Part of a small language model's weights.
Architecture: untied embeddings, local attention windows, gated attention.
Training: a variant of Adam for these matrices, 129M tokens, 7287 steps.
Each number is 500 + 25 x the weight over its row's rms, rounded and kept within 0 to 999. Layers, rows and columns count from 0. Numbers have three digits each. The size before them is the row's rms in percent of the matrix's.

# up: layer 14 MLP up, 256x96, rms 0.152, rows 162-207, columns 0-95
# down: layer 14 MLP down (transposed), 256x96, rms 0.202, rows 162-207, columns 0-95
# gate: layer 14 MLP gate, 256x96, rms 0.16, rows 163-208, columns 0-95
up162 102:451517463472488489501504478553530523484510473522490499492502526518495455488485481549531522472495491522479515498480508500496501480513533492496493518500452453507521501498448494524540529507513494538498533533507491468495506470474542438512499536498519492518517557521508520494534455469527511541
down162 103:515481457499511569500483546470505493496526478462488497535492471502522515483485505544455511516485477512526529479532474538500479513495520493497477543514509466514505523522502449503521510483497475530473494559565513522548486498480492531500528442507515517491515495497469481484492534502492479506
gate163 098:499511482498498540470526508494477515503468480502510511492504498459540484497494509502526505432465520474476527465486478473521543447504488520505513495521499487491494492466468495542506499498539511476499507516420524490504457523515535438508499488506505487496492486533457523516473503534461532459
up163 106:478489509492496485497463477507494488473482528512507477494475508508510507526434469512498469461551501475512459527460520477473469483524519502506456526538489484463534503521531484577485493516512484492511480499486468526494502512510478502568508526476501516522466478528515554478493534478499510484
down163 107:479519517514472458456532539502470557475508491487470483462490496497503500524486479525480551521440555472500525493502542474485503501455474457502510507497483525479479453486494529477509501482530529493498513495522435512508499488510534520490481520503527484508501553479488495529496503503488465470
gate164 101:501486559510509501488461527477456500509517489517522507491509551487506505527513526521510479481508447536472497523547515488493485456515541522516489488505510477523487512527465512504486513499502494497518499484483476462501522497505554512509501488518534508425537453534457454525505555496516501520
up164 099:475530471493480505508482500513497489551504549518468507453530483486456520493450494505518489501511511527483521533533514489495504451500540483485518500487488515491482515503505514514471466515478458486455465480534481481471517467491518519453494501532540457508528553494474478488445527478502508466
down164 101:507514549486505483539488482473457451498503488519511524518478542468483509536490484561457499455503492517502503494521471474522540523514485460509473496539481483494513514494506489492524522508468548446467502482499516461495503515515504478483457482456453513512482454487503487481503473521514517538
gate165 107:535503506474526506529480506492452512486450525518517519476501451508530521458502512461532500464479492479540536499552524472506495516544490523500501510498510534491482572479546487504482529475495506462490481514473540550518497481532542522495522499490536502460496498505475510494485532500510485486
up165 102:499502455493487493493477498536521518472508460536476528474452461491505482505509507453547478491481522514481499530485524498478489500487469503539459496537501516489527491491508493482516481505456554488539544535481488466490423489491524490543492535516538507550500500483505499490475512468500511488
down165 105:505507498531496504506489490463461548505463511514501498509489494500486482462484471528533506505503546533478531479503463510432496494492482495491511484445524529477524500479468519472522586470509488454514455494505474472461511491504514467517461474499480473528507508494482500485482468530503501469
gate166 097:478490495454499535491524496517462487524500508537519515477488527477524525482531499492440501466496532499490510502530508509495540516516527494535490521532507490507500482470520505470513486520480545461532438503562542502521482523487489499505506497572496536504509464492502523469471472515520486546
up166 101:494516514457477512483468527513520462515536533541457508445504535501488508505520485550484477555519466511473468475546505491489513511506535544488516462471462531473497506506475496458501499500481514525491535509484505512476526510518505501496459494475495469504456500512517470553502507540500511536
down166 103:532483533544522495513512535514507513497504496485527474519468487479456504531529498505445469493481525547511525517488484483502501505483492520468444505513474505472494500452522472456522525519513523499542518529431524479476517505508453482492494496505493528495498454525510446500512500487465546494
gate167 097:481499510475486551517517484537460472519494494514523467512476489462525497569481499484497506496501498514535503511505485538464520525521484510442506494463525507545492499456516489477503512499554501515504576458522468495509527517491546447474494479517472495503500496491514476497515519536505483482
up167 099:514474474477485499507529519482541491445508508515528510509457514510515519493494501559431510482509494539509480493497501477511478491498503501490501485526481485491526520565453497512493499529535454474491548511541467481507471524535540459482450482490510507493502513502500499515544518463489456498
down167 097:476533520507535527533507485512518480532534499498509484537526524520507526491506484568508483494490516508515564500516515488447465513483512502493491466542494494496484516478502516522520549502510506494492483434470468485560549535494490467495532483475521464487532471544496490522515481504497512503
gate168 095:555467519521504515522500482467513532467505459511507487468515477485515499482519508451512464503482495510478524521527475512507476506491505454479510506499530507538457521508499507493540502502523467485496493469501493569547457541491547440541511474504529525493522511497497521498561505484491505497
up168 091:493462489526488469482490536505520509507517512502494480504526490508492521527518502497416475505539509515553490498534465526487528533464508523513510538504494489494489494480485456490532471518527552497511473499512544457505482485495499543504488511493498539506495507467425503501533470532507519544
down168 091:466547500513507513503505471497487520475498540444521539455508497481478499508489459535497498481477505508494450510487501474526531521480494485484527500466540501486538524484492474466441492438494493512496477508536525464519501506475487535506505483550432485515496492492520501492454483487495480471
gate169 094:511484476469523546500504508479467475532472549505497517468482505445518518491496515549525551497510489494509530510532564506542526484501520526471481479492522506451487523524505498487544453510507486485496467530519494495520489517506530491509490489509453485476507427516481526517475498509479525486
up169 104:487502539478502519531491481533485487461470508549535523505511464531504516516463505492498529483529524489484487542493468536515478513518511521512508513505502510568474511463472510489447509487468549500444507492458507528517531496522498462465522456520531478492542495488488500489491506482468513537
down169 106:501506531472497489469487501478486482504483523497488521485497502507523531491541553522548506507514488488521500538562482485535519489511486513490471494492547492489522505486548501506523509519463480442500511484497528517510488543538497516499500495500497486544517480492453525518486571463546559507
gate170 099:487490513502504499447543509541505521449493462530543497474504466494500479512508502501456483516472512465525503523471543567522538481503497504496498509513479490487489507488482512477498514469499507499493456492508468486474460454488534463488462484517503480541513498474536427493493539517478506502
up170 103:475540518494505480525517484535499489528485526545488543514433510523489566551504508501554510535479476507508479470485507509504492525486480506524490513516496471478488481487517541519515487486502510505483511464493533476483499537483523522503515446520468525499453493513504524537504486448450492509
down170 104:469501476529531491514495507507485486478528468515517466490535492515515491539495503526549477492512470499462497493516535481467451507501541490508471490459491525517481482485520503503535498503497539522444486499476480502468525488486503473487506502534528557518516514499519508469438533523453499566
gate171 095:539466472467473512460482460456456476521470470508498477491537479549470496497481512495482503474490489490460476489535508451559530474485460483520487502512481511501533505507547480532503478507492496493528504452515462495505496488463512498495498491525473505504548493501491477468479508487473502559
up171 121:490519524534507492494517524490487497518549566526486497533492525490493554501475495533500498534489487515514484513540516515459493527514572506475507511466505471478525519472507491483471508497466545492504491504529506485503504558519503477537516480506489525475469502505427511491514532538496492458
down171 119:486460497446491520501460463471495479490493462466486504467526485533478503549529477473502501493514480519472501480499487474544531492469467513522474519508511510508510465539545460552478492485515507504492526447494464481503522528494474514487494482508507485508539514477561491517468504452525514503
gate172 099:489453511466495530500499478471489484523461480530485502524452508493516535511518506485516464492492461485518510501508489516493509497508489523511492487546486507516506513474504517484502532512546577500569538497542504553546476487518487493471520485499511496504496437516550520508525474513462484499
up172 099:506492524521525517492443447494492526501502488520502516481467468484481487500506479480529515467511522577485512539479520493499517492501509500550476470507501508552465472434467505519513487550547463480447484512508510513521487506510504495499474496550498501495503532527520480480507513470518525516
down172 100:489493481488565508506472477488488521502503529484521493503524494520544509533494522496530446478478532493524535521536492561493472494534511491472524518530513512513476462480479515495485469475527561507493478537467477520537503480477501543493503485515520501516490530537544547527478518495523474516
gate173 106:547539498474489508491498501507492530476552508525524491493501488491488486522509550487479524499475468469528572519537566507496473475477499537488496496495483505514503445444492499466499512489488469502537511503489483509483518478476474487510500494514477490438515481477529503557502509526467527484
up173 105:517501460468487489469509444505529517483520497514519515514500466500452479488457532469462502470481496495476505488479462469474515493493449448506573459482475475479515532507501524460468499490490451532517501493516517477504476505539514520478519482508495492449503524498509495477502486518527535484
down173 105:524519502477477493525482527512481460514520501460465463516523504480526573521503534482503513486518496465484458453510546442504460504509510506538517468534478482517502460506516540512505505512488469492503528481530483497522528512514503540505502522491511465507460496521539471521488471548486496471
gate174 098:507504475492491499469526494554469490519483504492529497458554504498506489482505510510488496500487518513520522525533429497505536473504507489480513522520489476491526489549486483499478471529496450491512510553515478495506426465516507532538464500525481512502523470501555468536495484485516540480
up174 103:536479512519558534532470492496466508485515521488537487499469518524477519504483484503473484507511504568522488548513519490518493503481491468497514502513495478530476512537562513525523468505478510495490500490464508483464493513482513496517499500488493572539498512423500488496477538489487450507
down174 104:499510474462528533461519470517499509476512479501512473503525499497466510483502489486490564481508474494527499513461523512549482488468522513468544520519497476493527487482477479497505483502481502516518498482534509475506503498471471473468503487520492411495449516558510570497492512491467508478
gate175 102:477465525490484473482555460511519502513471467547549496489494463489468518525525527520496515477546489496491497535480504530549522469481530514475448482507476471508508517527517459492483471497493511491509525466449514544492500481494493522500488485499504481461541494491480531456483482523540526493
up175 104:509468498497479444542500522510475487526532462530467526477497495492471510492522523513523520490519536519501553486494474534462476477504469469499472516544532450496541512480491489515514491530476524500511512486516508495492520408482499513509559487506504527503459530496496493490534490502518499519
down175 108:515524478560494494543522499520535498502482494479527470498520450515496534463491531486493537515504511492504471480466475510498479530536452483559514527511516497516537498471495474525525480453501517530511511485511494536482464543474495476521505492534490503530486546468485449457490516503520516487
gate176 107:512517515500535502534547528481522520519481514492522545493446481510508569545517487510500493471507514506503517470502505492513518519514468473504497460485422499532528457489517484520488475502499477503521487471510522556542537517534537493482479495491500492486520500518526526512490496524447485467
up176 097:513460520496516519449534489476464478433498532491487435482475534503474483509505506454517486533532553491476466508548474502474507501528543488515466478511541490498488496494484479505462488477497509515501528477536483527502510548509463491470493503471487479507489500469505511515491498512553487505
down176 099:532503551485493488499528514519521544508511517513482518489475480510516532501522530453493542488507472528477506487490493526528477535524475529525497548494464528535460530495493524529513477486496502530526485518530465500510480463498537508552520493511496497480524474515544525439450492509515454493
gate177 101:512450484508494544506544518530507522495473493488498510468492519520467506471504531472501497489500513494469496486432490497495516467528472514488512532515499492511474480472496453513497533535444458493541466554538499520501527479513508503507533494543507477515507474530522456551537525501521496496
up177 097:504533524489517513528498480511490505474468509498476542490511468502491461470514486475540481504507492451470514489488482481522479497551505514463491558496499467504496451475510463480571495450490518501515552528509487512467465458525516477499523477516502479512456518497510506514503475498503535549
down177 098:482519508518492515496525492521515521520508487525496507487461524474485465472505461493466511506495468520543478492542511485500476499492544502537471489454521526472502480533481533514475535470564463500475487528485518522541506488505488467490500493515480456423518513482500550507497483487481531460
gate178 099:493460485469469541476511527528485520507533474501506505507470511502481492547489528533520469467531528477514517524514520460480511507523537499521483487544525530502469480509534495497495469502496544525494499487544541510473508496498483521488526487551465455459480500513541446542517496502538499518
up178 098:491520476531508535479483554462469495487523506486517511500507497477507502461481456501517488489483498549492511551476483529515512503468491502456521519496506509475480497474477470492529564524489524511547501498488431450512493526488460472554531510473498505530485501519503480511493541476520515478
down178 097:508501502501505482492519486470515518487519488528469476456518501477532544517523471518497483549472479491523469502551512473484515467515459494522529536466508517485481499506501483458443495464453457462444503527466487522487504498482506444517517496495530518521509514480481548483462519501488488507
gate179 110:478447501487485503524472511491487525509488518525508500479501515491458526510517504499516518474531535537453507511504527513498544515531494462517523479534506498507454470491506455595460502548527501510494505473501506504526526496561527497480485496501481473507443481519526512487487500483532506507
up179 102:493496495520480493531541483499495480477457540456493505481495529487457487483525484498501477499520507487519433466497509465513446479486518477455508491546511510543526529483502500495517479504532501457472503503525496509439540488475494491469470489487531483490482499487531503580512496506468512510
down179 101:506495486526462529440475493509542526511503523493500491474477487542499474445472483488485490481515531484489546503510514479481509493481520480518498479491515478461500515484501524514499501469518490511493478483545515400498523506529475505461504533523529500515542453508496487497554508493505546499
gate180 100:526494454476459532488522509540459502469529478506505534494485473485495493494462527519512483492522497489531500462481473494509526497476454529472486483529483568582487487513492500523475472471512528538517497491502505482475499500525542507439490508501502469495495470469497494515466504517513523532
up180 099:521510479480493463534498497547490518510529500491425531501446488515498473509526501526519509481528485481509484447510533452486508497514547489517502546520527514532527502508497515513503502468450525482513505533480492479525459494497497550520444487507532506507475503462468465512477511515509524485
down180 100:464472513521524506529493480482522504492521489505514491513523508479458498505534486477484508522518515539430523513463463526530481472477447499530497479456494490457477480462537489506511535502537483458517469495498489460486502522449508493476479501497454494522494506491533551470502533502499489538
gate181 097:506489492470496526474479497493515489531468532532522440520515543486477525506506500489540496463516495486506489535487499479500492467523538527472516499482489535486488470496507494516480519460527479477569511552513490478561520484485536469469479545504514512476517472491501482474510499524524561487
up181 087:480537483512486474467473528500521503488524515500518499506523508522503473491509514506517536546482473521479467532515531481500497493498477564527484529491489469501521514456491514457539533466494468490552578495513508482493495512467474483519490474534513484527499453510471460463474489530514523483
down181 088:549540525490536468494519502466554465465535479550475487547531511531483534499506484477533493494471505489509488503477513551476489478506499522508504532486518498460520508481539492510528511476519455467537502538527515493467515508481498521478521527507434516515486516523512481509513484539510520505
gate182 100:539448505479500514484491520481480521546464494544501478470486472511497520530520509522525515477532485483505544498482506557535512489505513495491535515472524483519482536485483521501480437519528483441512513536486490503535471509513524522522516502496473531498481563472518538506503548510489500517
up182 105:450526491487533493477520453473508466499494497510484495503449496448482454482515438518538473479509480483427527525501459493511481513499483506465495523476484526472488509456478488513472494477491466517458498527503524490476493506498497498521478451521491522481523507503541477475516534494478504530
down182 106:513498501525504515541501517466456503510504505501523482523535531502493505464490504454501482498473474455481567488508547454490492485478485512498510489486480528498480489524542504476469492469497531504479489514507457482470451516485462494498491492521458529531465472510470512515487525424542486488
gate183 097:538493470491471513494469505521494553464470497483475468490519518474512477479521518499489562482487514487510518504533503495478487485514549474543455488502534514541454508546515458496493534550490503500504507512456507511485469473539552518479463510509536510520495516476470484464500492505483533495
up183 089:523515488479540480472533462508492522453468480475537489532496478464478496504507507455498493492482504479532484474481513555508543532493520475496521518490483488495485481508501513495480521487546477520505534506531532502531523481534522510504471465456495463528521552535540518523526495516483560479
down183 089:496489486497449491527435522511521487504534546506509503487484536496557504547491520510505540513533527498497479464527496495502510532519474495508478492482544530507496489492509495500491497501498490488546530491488537548495463532488500543490508519501498537520496541475474471477532524494417489499
gate184 092:512532563497508540449548494484480485485515493483501540494513486513546487527527508489503520485497472487472514498540483465508514470478517497518474542498510505513527465471529497483533460478513536515494495494540459489495503521492491514507471510479525515477475472474478424488445502543511496516
up184 100:507475502461532547467495446488507490472513521515493425500479513512488509451523494499507514509493490482524465543534502523515517508471563491491451458503498511488482514513504471517526514532477471510473446487490491486464488475496498492472451515502441510513477479475506494503494520473513514529
down184 098:492533522545494519509455486485507503508457544546508509492539503493480521532479463519476481547513507527499497498513520514527517505454528484538487524516513522568457500459506508517487521501499533529507527499531526535484506505482514501469472522512571481479510478487486472496472542513509519472
gate185 097:495515499495492548503520517514485493491517480490508489488522497462507507478551481445491488438535499507463512515500500453539484470527534513482496476443478540546476505475513495467462458473496481551495512489512502511508492475475502521484538489481486479486559478453533504500525520498480502524
up185 097:504506498504505511524463519475488470513481518515505520490465486485465526508534480533490542549463505478484500505496468518542469511528458488533532480511531551510518500479475543480505487517507502482487507482527451527483521542477482528485503536545487546464492488554476489471531502475471515471
down185 099:477488485536535491496479475528493527506510461507510501550518523472492491501470516501527454479515498470488530506475527476508518457486500504510556494499483508500501514506485518499522474529482472531517492471495546561472490461506510486484502533531549479455499517445505518481502542502488477569
gate186 090:512501498485485503498543506507456503526474514496512506460516483481479510454498523496526489483498457515483480489528477468527488488493496503496488453452547483507508529479520414494512499512488482492509445483497540489498504523509524470513469473512512505464516527506511564483494518563458513469
up186 099:489541500494517490541526549495509504513478506520450528477549500496505537479499538483543442511502555493434498554510469522483502460476529502469525516476497483483502451484512509507485498503509510519530506499515486463506473514520492494480470507460543458505521525460471497496493506490486505484
down186 098:541507472479506505483533514474495486521471534472472496487467488525497489508525516467477528496482460470445478474481547510478476488560494537512506464516466487514510509495492481505511552541478528493518544479486530496496517445522486489531481463517495490528489476550541506514520487501484533480
gate187 098:475432518463498483474483492494500488506495518592509510489529427502489545490458473508492490496523490486505467537490540521536527495503476483512478483507481496517518502470503480512497520510485491460468500473491495544508518456525536456500495493476487543488496506505542510512503489463500494521
up187 091:543516509451515495513517492512522542471543526476476493506516491509470516464528521501467498463512516504480458503476507491507464469463494522529512530489493515555543497529464494451502477517458469452524518510504464506460502499456501464506493505486472533493491535478526512495487458489495539487
down187 096:495491513486521504463511456516504499487470505521489493486493525527495440501449508541457473513519490488519515491536501501503472512506546488512522535508502463491474532480437490499503504495476518504493482514536467498509488444450511522488511548531517472434475539478491483535494513458504526498
gate188 104:503457508500484527463515526533481521511480522518532460497479475517497513506510521542475470490463447505459483502489457496473515507511493504457509487506475524490489458500487529514482492490533486569499510507490463566484542523520516474505510520493504505456500493524536515525535524497445478477
up188 107:491516506499535535511512505508512486513500479476522491497531488524497508492489494475517546477503448502521530486506497499492501518483470487497476560478569511475449503430496445508472500499489525487497511461439501508492459475486503524483497510534520492486478544469502512487454462478501546491
down188 106:518582502489491506530497504459486476500494489512516497455503496506511536496494465518471476508509475481494494533511493508577476561464504483514462498476514498475499466480525476502470509519519510486515478517464540493515519497494482505456518541539487487455528514485489505567470496508506502521
gate189 096:486514486468504503506547452505474521519532487521487500471550487494446507506460499524511485528516495471464519539494499508499528518499521507474439497533512514553466529506521455522509515515486508490521497505443498530535499481527505517474484506517474527487501475544521471547537536494468504518
up189 104:523489495493512501489510505524523498541511532498469487502520477465543548524469521495515460544531514502515515469503523499476537496542523477514513498493530484471459515497494505497551523528543513484489510445510523500489512480544499494431474480505520509489489494483487465530484518497541536562
down189 107:526470526468566506470474469516485496582524501475467524529509482484501504498492521485477481502501500471508526458488505509432494497564513510456485544496520494496478496507506484482492495502492556505483525491525499530541480512520487480476480490523491498530517514504506499508451529495539478525
gate190 100:506457551476517489464537513530505506505467518500489533493520490440486539507507489507534479446537461440477485527526508443505505500517528532555488506450484499494500505489518481507508500486523505543505502455463522509505538492494529517514500469524546506466496503488480521490506507503474499512
up190 097:487530507512544514519504508478502534514494451508520498493489532529498510458523511522555499505473481542494507494501497503523512519498523498441511489491506462515516500492457464465508512460490448508528484513507560510543540469545509468471495499475454463496536506522514504514527464535523495509
down190 097:502507519469501527507507492505462471476452525511472511477510475519494504489502470490507514469527487439513530495502509480556508467470455485464507466482531513514487579488537518483462463504505493503532459511539509496518474532528522532511484515462522540547502512508533504501493482484493475502
gate191 099:505467495480510477515501513472492524533542522505486511486470521539466517489457529539508492482485473512484489532498581479525497475495505469478467479514479473479452528484525530469514498519500506486540501511544499509502531495484494515446486509489528484495554503512502517524488523526510576516
up191 096:466451499499504539434483565503455522549520476491527450496500503497527493489491502522490542520481517479484499517498468527478534477509501528540525510503523496503470542541508472478486515517473523452502481478514482511469520522491518464491529507503498459478532540509490497479507503518512487459
down191 096:539488483510515497522538483464516495484546522506445534494526517520502559509555545531478493531513539471529458494488501522541526486512486497524497517515530492501552485495487530495527530511499494558480519457502491519499504484474544500506505483519533478513500509554526502504486536486493502479
gate192 089:494516488493470530523529493542498583514440462505496523455493548518500522498548526533510507499494529510468490475534497493475528506507487455505492536499516546495504469516519482512499510522495501467496478565508538507496487468537538490501484484514493456496539513486493488496487508498541495510
up192 099:501491476478496526520553488539560495489482504517503449508530525482524447480496473525501508524464517487527503501546565498532481485505554478501486458465490522505484502530475474470495514473475522478496527490531540528476527478524515497498513521515501495494456489456483478495509495482470531485
down192 099:461519479498474475473494477474460497454486479481496517447522526518488502484523512454492480506481508531511478491447457483547507490537515502505501523521506473504507509537492485528505460489518524539537463522509505493481532478496482504525481494560503460531524521476460467522483503474458462506
gate193 112:545486488477511528515512485523501535499526478515488490460459479491456503547502529524546494474483505491500547466499531489491494521499473503510504497555542469515487527508514496512503473552524489501528480503500477550535510492554532470460503505486519526516523564491545500520477522507501522509
up193 112:544527522499515492496504495514500496517470466486502510510510466484485505477550480534431504539507459476486524485483460507503515516480510485513429524494513522487506458479495471498486524515498468472517553562476500502464493466503509498512514514528460482480536483518463472457496465479508480490
down193 109:447490500532494569518512513516489482499534463461512506485485543498495481495462486515510514491534478482458500524511496522472486516487527481488521494487493482549516463500478491488476466518527496549453492496514455495516464493506469497508488526509504502503498460528547537532482491529557467540
gate194 101:497499521468500487534531521481508485503515559480509481474512521498516499544496503463489518495485493513476496486530496506547511489536499479507530467495498507503520501486536438527500478504488501511548487534459488521518515516462487477509462488523535543424479452472499501524483471541449506506
up194 106:520507492506450520491484539515494496498480506460478477490514500502483493528509487467486502480537483556509497479530485485494497538489507465500482541510497499529510503490497498489489455500511481487537534525519500512438435469476510481475479456545548537455479514490464465530470460504490463502
down194 106:515482511510523538485483471501511477466508463491497486546523485427475505520521496533507513518516514530542528520494462489465506484507493497485505537498536543502460481515534518500492527498496474510472478524515495503448536471522466532460507510482469533562461528537507517480502520472513507500
gate195 106:496508508502527504483523487524478506498457483546525512494489501497523467528501504510489449509509478526489512512483536469509542486497483482538498471521508518528448487466526469508506503519505511490546496565548473515517522499569537517527516484495535484524515514495484490470488489581484518501
up195 106:507495531504494523438476511510486501498490476479494443517464548534506498502514495517491517508535574496500510524490553502466495498494462537516486498475493540467538496445491523506494504463509510489482535500496494484477502515518489519567506489489453492489515451475488507547513493512520531516
down195 104:507527491512491506513544510526451553501504509455488488536505469553489493541511516495500524501526540529445470478487510479510518507468503464481512539518503481503495486469505517509487484492462520488471504502459479492484509526483513468464520508520529477525471430539500488523540543484525507524
gate196 098:518503521504499539517516500523513468464482525530488484480503483521506517536498524504483503468483528496526538490503516502460497513505516492440459532544542462513479497461547485496489454503510514497551500500541501485528488557512504500520477495535474453489514465495492519489457493513477543551
up196 102:464466495523462482472524469544543510457522465482497484485530476487509444520505498473467533489548505496498506492499535521453506496500512522552504518517500473499520467517561476519496512514512523473442505518514490516489498504545487495507493469523504454530514493478480489474502510494507496562
down196 101:470515490511528496496497506514517461495533501570543486516494490521498456467490492483512486514506517512489499505496528508496464519532498552472504496504549493542443468519529514481505498508536504535482515437444532495504463511497512495509465530473451504512484502472492471517468511470472500537
gate197 102:492508483483495525521498511542485540500520505527501479439531544497497547491498486497532478493503509489522538491493505530525526523504470505466522495569533489503503508509492532506504502548508493522518477498485509544508512501516530475548493478461451531465543456500474537502491513544476469530
up197 101:508480532543519459475500534469504483522479487465488487471490505473491501488519542478532497549511496474507523532497488533524506511492506496554507527493454505544481512476504485539498508482483443476487505503530522497503499484488461516524519561548499500492570530479494490521527489516458501531
down197 101:474519483506513523517509481520513469469488506496479514512515524500467504482487502547470495492481499498493506515458509515488525484489462497480483525465513465523512530496503492462426449513459535509472508472498473510531488529491520515501455497472542550517508467505513490530470520582503472529
gate198 112:505460482430494491519539476514514522474530491552516506495481474461493498461545517522514482428483486484528506504499480484506475523539465507493463541492509506495502500489512481509494476523530533469476445532506457475516495502482517512500487483539496514485476479494506486502562533508480510525
up198 106:497499502499554543524552483500497530522450511469496534499504503512482496478465504492496527536497441448491493468527482498509477468475513455481525517509472492486516508509497518509506487520493488528513530444513574481501526503474504467489557510475503518546484479490498484499524506494522480459
down198 104:535479486524476478500550521505491504519489490536515525513520536481497495523502507511514488487535461479453495479511489492496547523461514521527487508488447469516497492488509498504486439508489502496485456512452468475427500496501535519532472486490479541487541488554528517492515492518544513511
gate199 095:507501509500466480493517477520526541465508460534491523464511528500531526501525542518508488470496526502521529493509488451453505458482482520546481497498521509535464504499518486539491500467562450544492509534546468492495493496446517537470477513521520499469517532523505497491509506494491510471
up199 099:540516552541499521493482515504516533499508473486483538478543524529480524495459515502476534489497520500485458481512516502507528478520511522532513498441480485516478455524483453522509542531528495480497522534497485508562511495489498502474485522466504434486499512534543534469507479502488507510
down199 100:474529512519484500478516544497472474527492508500488482513502483507486489475485466493476486526496476471464476522512487533535487483497491518468537528518503519462466467498488528503466463534464507466556533480459503478522505467561467484509528478510516531533487482455481496558470504486529522503
gate200 091:528495535473461488488481516441457546493517530496537497481518517538484484472494560512546474480479523523472491520495492481476491520475516515475498477555515532525507525504486511496490477491527478483518504549488466499503525505500546523498466493468509455544480485472467470492518534482487508513
up200 088:542486487510514505539502491533480526498491461508548531476500484491583503496486521488506479493451465534490526518517496476537493477518478506441493533504475488512541525487491509515503541460494496499509456514500540521543441474497510479486492504494531484508514547540507497478484510524498484490
down200 088:515460472501454495493501464506507519496509495515497531472531506538468507463526542524496494487452447517478471554512483486534500509494488540476500482520498522544458527504502455498491495501525469461526444507483474489506487516519466476524471518478532514547475474499483484483496534509466523510
gate201 104:499473501486480476494530481508502499520492492534507448507467507466486533500482519541529486516514518486538534536484487502514484461508511478536494478495499536483517478474494539549439500480541503503490506504509494596547493530482514500505496472516515496459544532480468519478522510480515504505
up201 100:522520481479512537478489499510512468486516534493516474508490535510511506477497493518500474516496496484498466474533528462529517469490562444531499440503506473529497512558524486473520505518497490462497459534461502471478503516475485490437518513522467502490503507483506494490544526559531485498
down201 097:528519533484512510475469525533525503460519465502521521465471508496466520417563463498475486472519513486501544496452516473479509508474505522533503496499506487471517542474489487531490508495494545460488516483491509497511540498531533505505516510531508532531508479512509481515542536470493479501
gate202 106:517486504515498517460531489501519511476468511533541498495532494497526500493521525503470493491498476472460530474531504540554516449470501486468532506497527539461489530489459504538460500493521470525523473521532488485498518490518503497554500519490477484465492452499489473564523532505473529491
up202 109:525555498502510487525464499484477478480461499479522482493467495521525483522564480479476507505507470517551495484512503504504472499487493498517502468515512510524547472519484481486524529494458542516514462502503550467515486438549484533526500501495501540512519465511469492488535521551506469510
down202 108:474534497523478511503507519482516506430430479460522492467515490507555480512511511474435517474491530538534547515449534492509532515510506474517522485487501518509526515488491460476516501505465482471501457491524482501549508504479528520529515515471483504494521487476489481511504490504465524500
gate203 105:517487509417504494484520507513492477456524552514518496477493488489531539532524537439506478474532503489499491475529510465498546482512503514503482464493506516514502505475526487493527486502542455520531505494545534491489499503485486514480444463466472515481498461524481513510513528519485497459
up203 110:493485478479492498495501458521496506508470523549514470552486489585498476534521495503534532475537489485535486548492474495481511511500489471475477462507473491471473474498469501510482459495486525514522520537523495519493456506459509478470491462473478496487494505520492519469526551507530462497
down203 113:519534489479503488502542496544521490539535509511444491486524514464489523506527539482504557505516524533536537522550500516505485480488496484489519509553485467534491454539472468483492449530479504545532522499495511500500507518495486522491481485469507526513517522528465470505522535480487499472
gate204 094:542488511468520536520523485508483532521486504499524477489515534517486529511541554522490488503473526505507547514448511505509469491537490488519481481511526510522479478492492493517528504487498528511575500514479509506515470466519517444500513485468531488459527481432540491483521503470511509542
up204 107:553510524480507549486519468450497493529519505461508492508514484472463478498523538534515489530503458525507538502498478505524521520504522520524501500520533452498486471513516493532524532474505559465522454468514509514509449493514494453532502514483502533480466515537462502488500493466491481509
down204 103:460487489516466489486467535484499474511520483477487477561514516488507482474474456511544499512512505531476500523507490491461545503491476562480490525475468454493458477490501494533530528513460503487485506473477506471514439510494466485522522479511481513493500544544482542453496503489498513511
gate205 101:530477473487542498488491490493482499505508492502538494484517455473490510491505497503501521485513503491500513507500486568502513425545559478436506494509492472503522447528476441490538523493495504485539474538485486533509468531531519506470502511507504467540534486498514483528473495504501504527
up205 107:489552497508475516503530484494454517520510518497530484478510527504453504508481471533482460530489468534487474508525501482481443487499464488515508472489482473496425462518511484529446471544472470500506502516476476516463499541467464542500510528524502520482514479488499487492505480501466515510
down205 105:533534502493491551519486517528462479454475513491500492479488516534473502496564473545489480474492468479528554518517517483517500459507516556519479441477520494486514515502485544503531514535470489526451469472509482521475506498474524536488451497474489518509503506513483505487497499502482524489
gate206 100:482495496465494495512513457513500497468558503482516484490489520456523506502506488436476485448483487514464537460501452504492489535512505558469511456518560536487491513514531497497480488490525526517490477523494490510543490534561518499521520486504488489466472510510497502554496499510483518511
up206 095:524521534477486471500477485513523470478507539548463502490475479535511481483482491514465516507509463525494500518477515537482559483492484488460529480522474503519474509521501505515483437463448493508526455496494501504524535454479518502496473475490504434503494481528526535480456490486477507496
down206 099:491488500482504485487510508517472477456542506482456483452482502523482503480498506524476510505466518506474483480527470469487481501512516470516504507470527501477477533505497545545463502483545516488477531524503483482477468531506467539519488511512469535505440533483524469513525494498463423523
gate207 096:475520472480472495515514495563523518502532495509527468490515489491484510501477528525504490499515500504547495521510526527521465491455535469531493463495492522527482531486513489480496537493528518494525496536453483471540534465539498451502459512505473465491494505525485466488526567535505462500
up207 094:498518522484513480541461484473529464484496482462506482501531512529483547500499519472516524519501456495474493523537474531488467480463531460508509527502509496532470478468504450505442509510475494533523496494474556487488526531499493538536488523491501499524543481470501540521521485451503506518
down207 095:506499517511505505528483500523472471550538524484531552518485502451524472501519501521551530509515496534515490486547496489507535485463525480430473516462517462518505483499486506490497476507534481498534498519515468514487479483489558505514500461499493516516501474486512521516480482511572530478
gate208 103:489478511477500507469469526487490492495489547522487504507509510520499483506505522513500522469490504500470498507515484511494517475532502480477499548516529477498483510477506518514534514503494495513555490462551495487537507541499515457555440479540504450503492433477512484483455505484519566540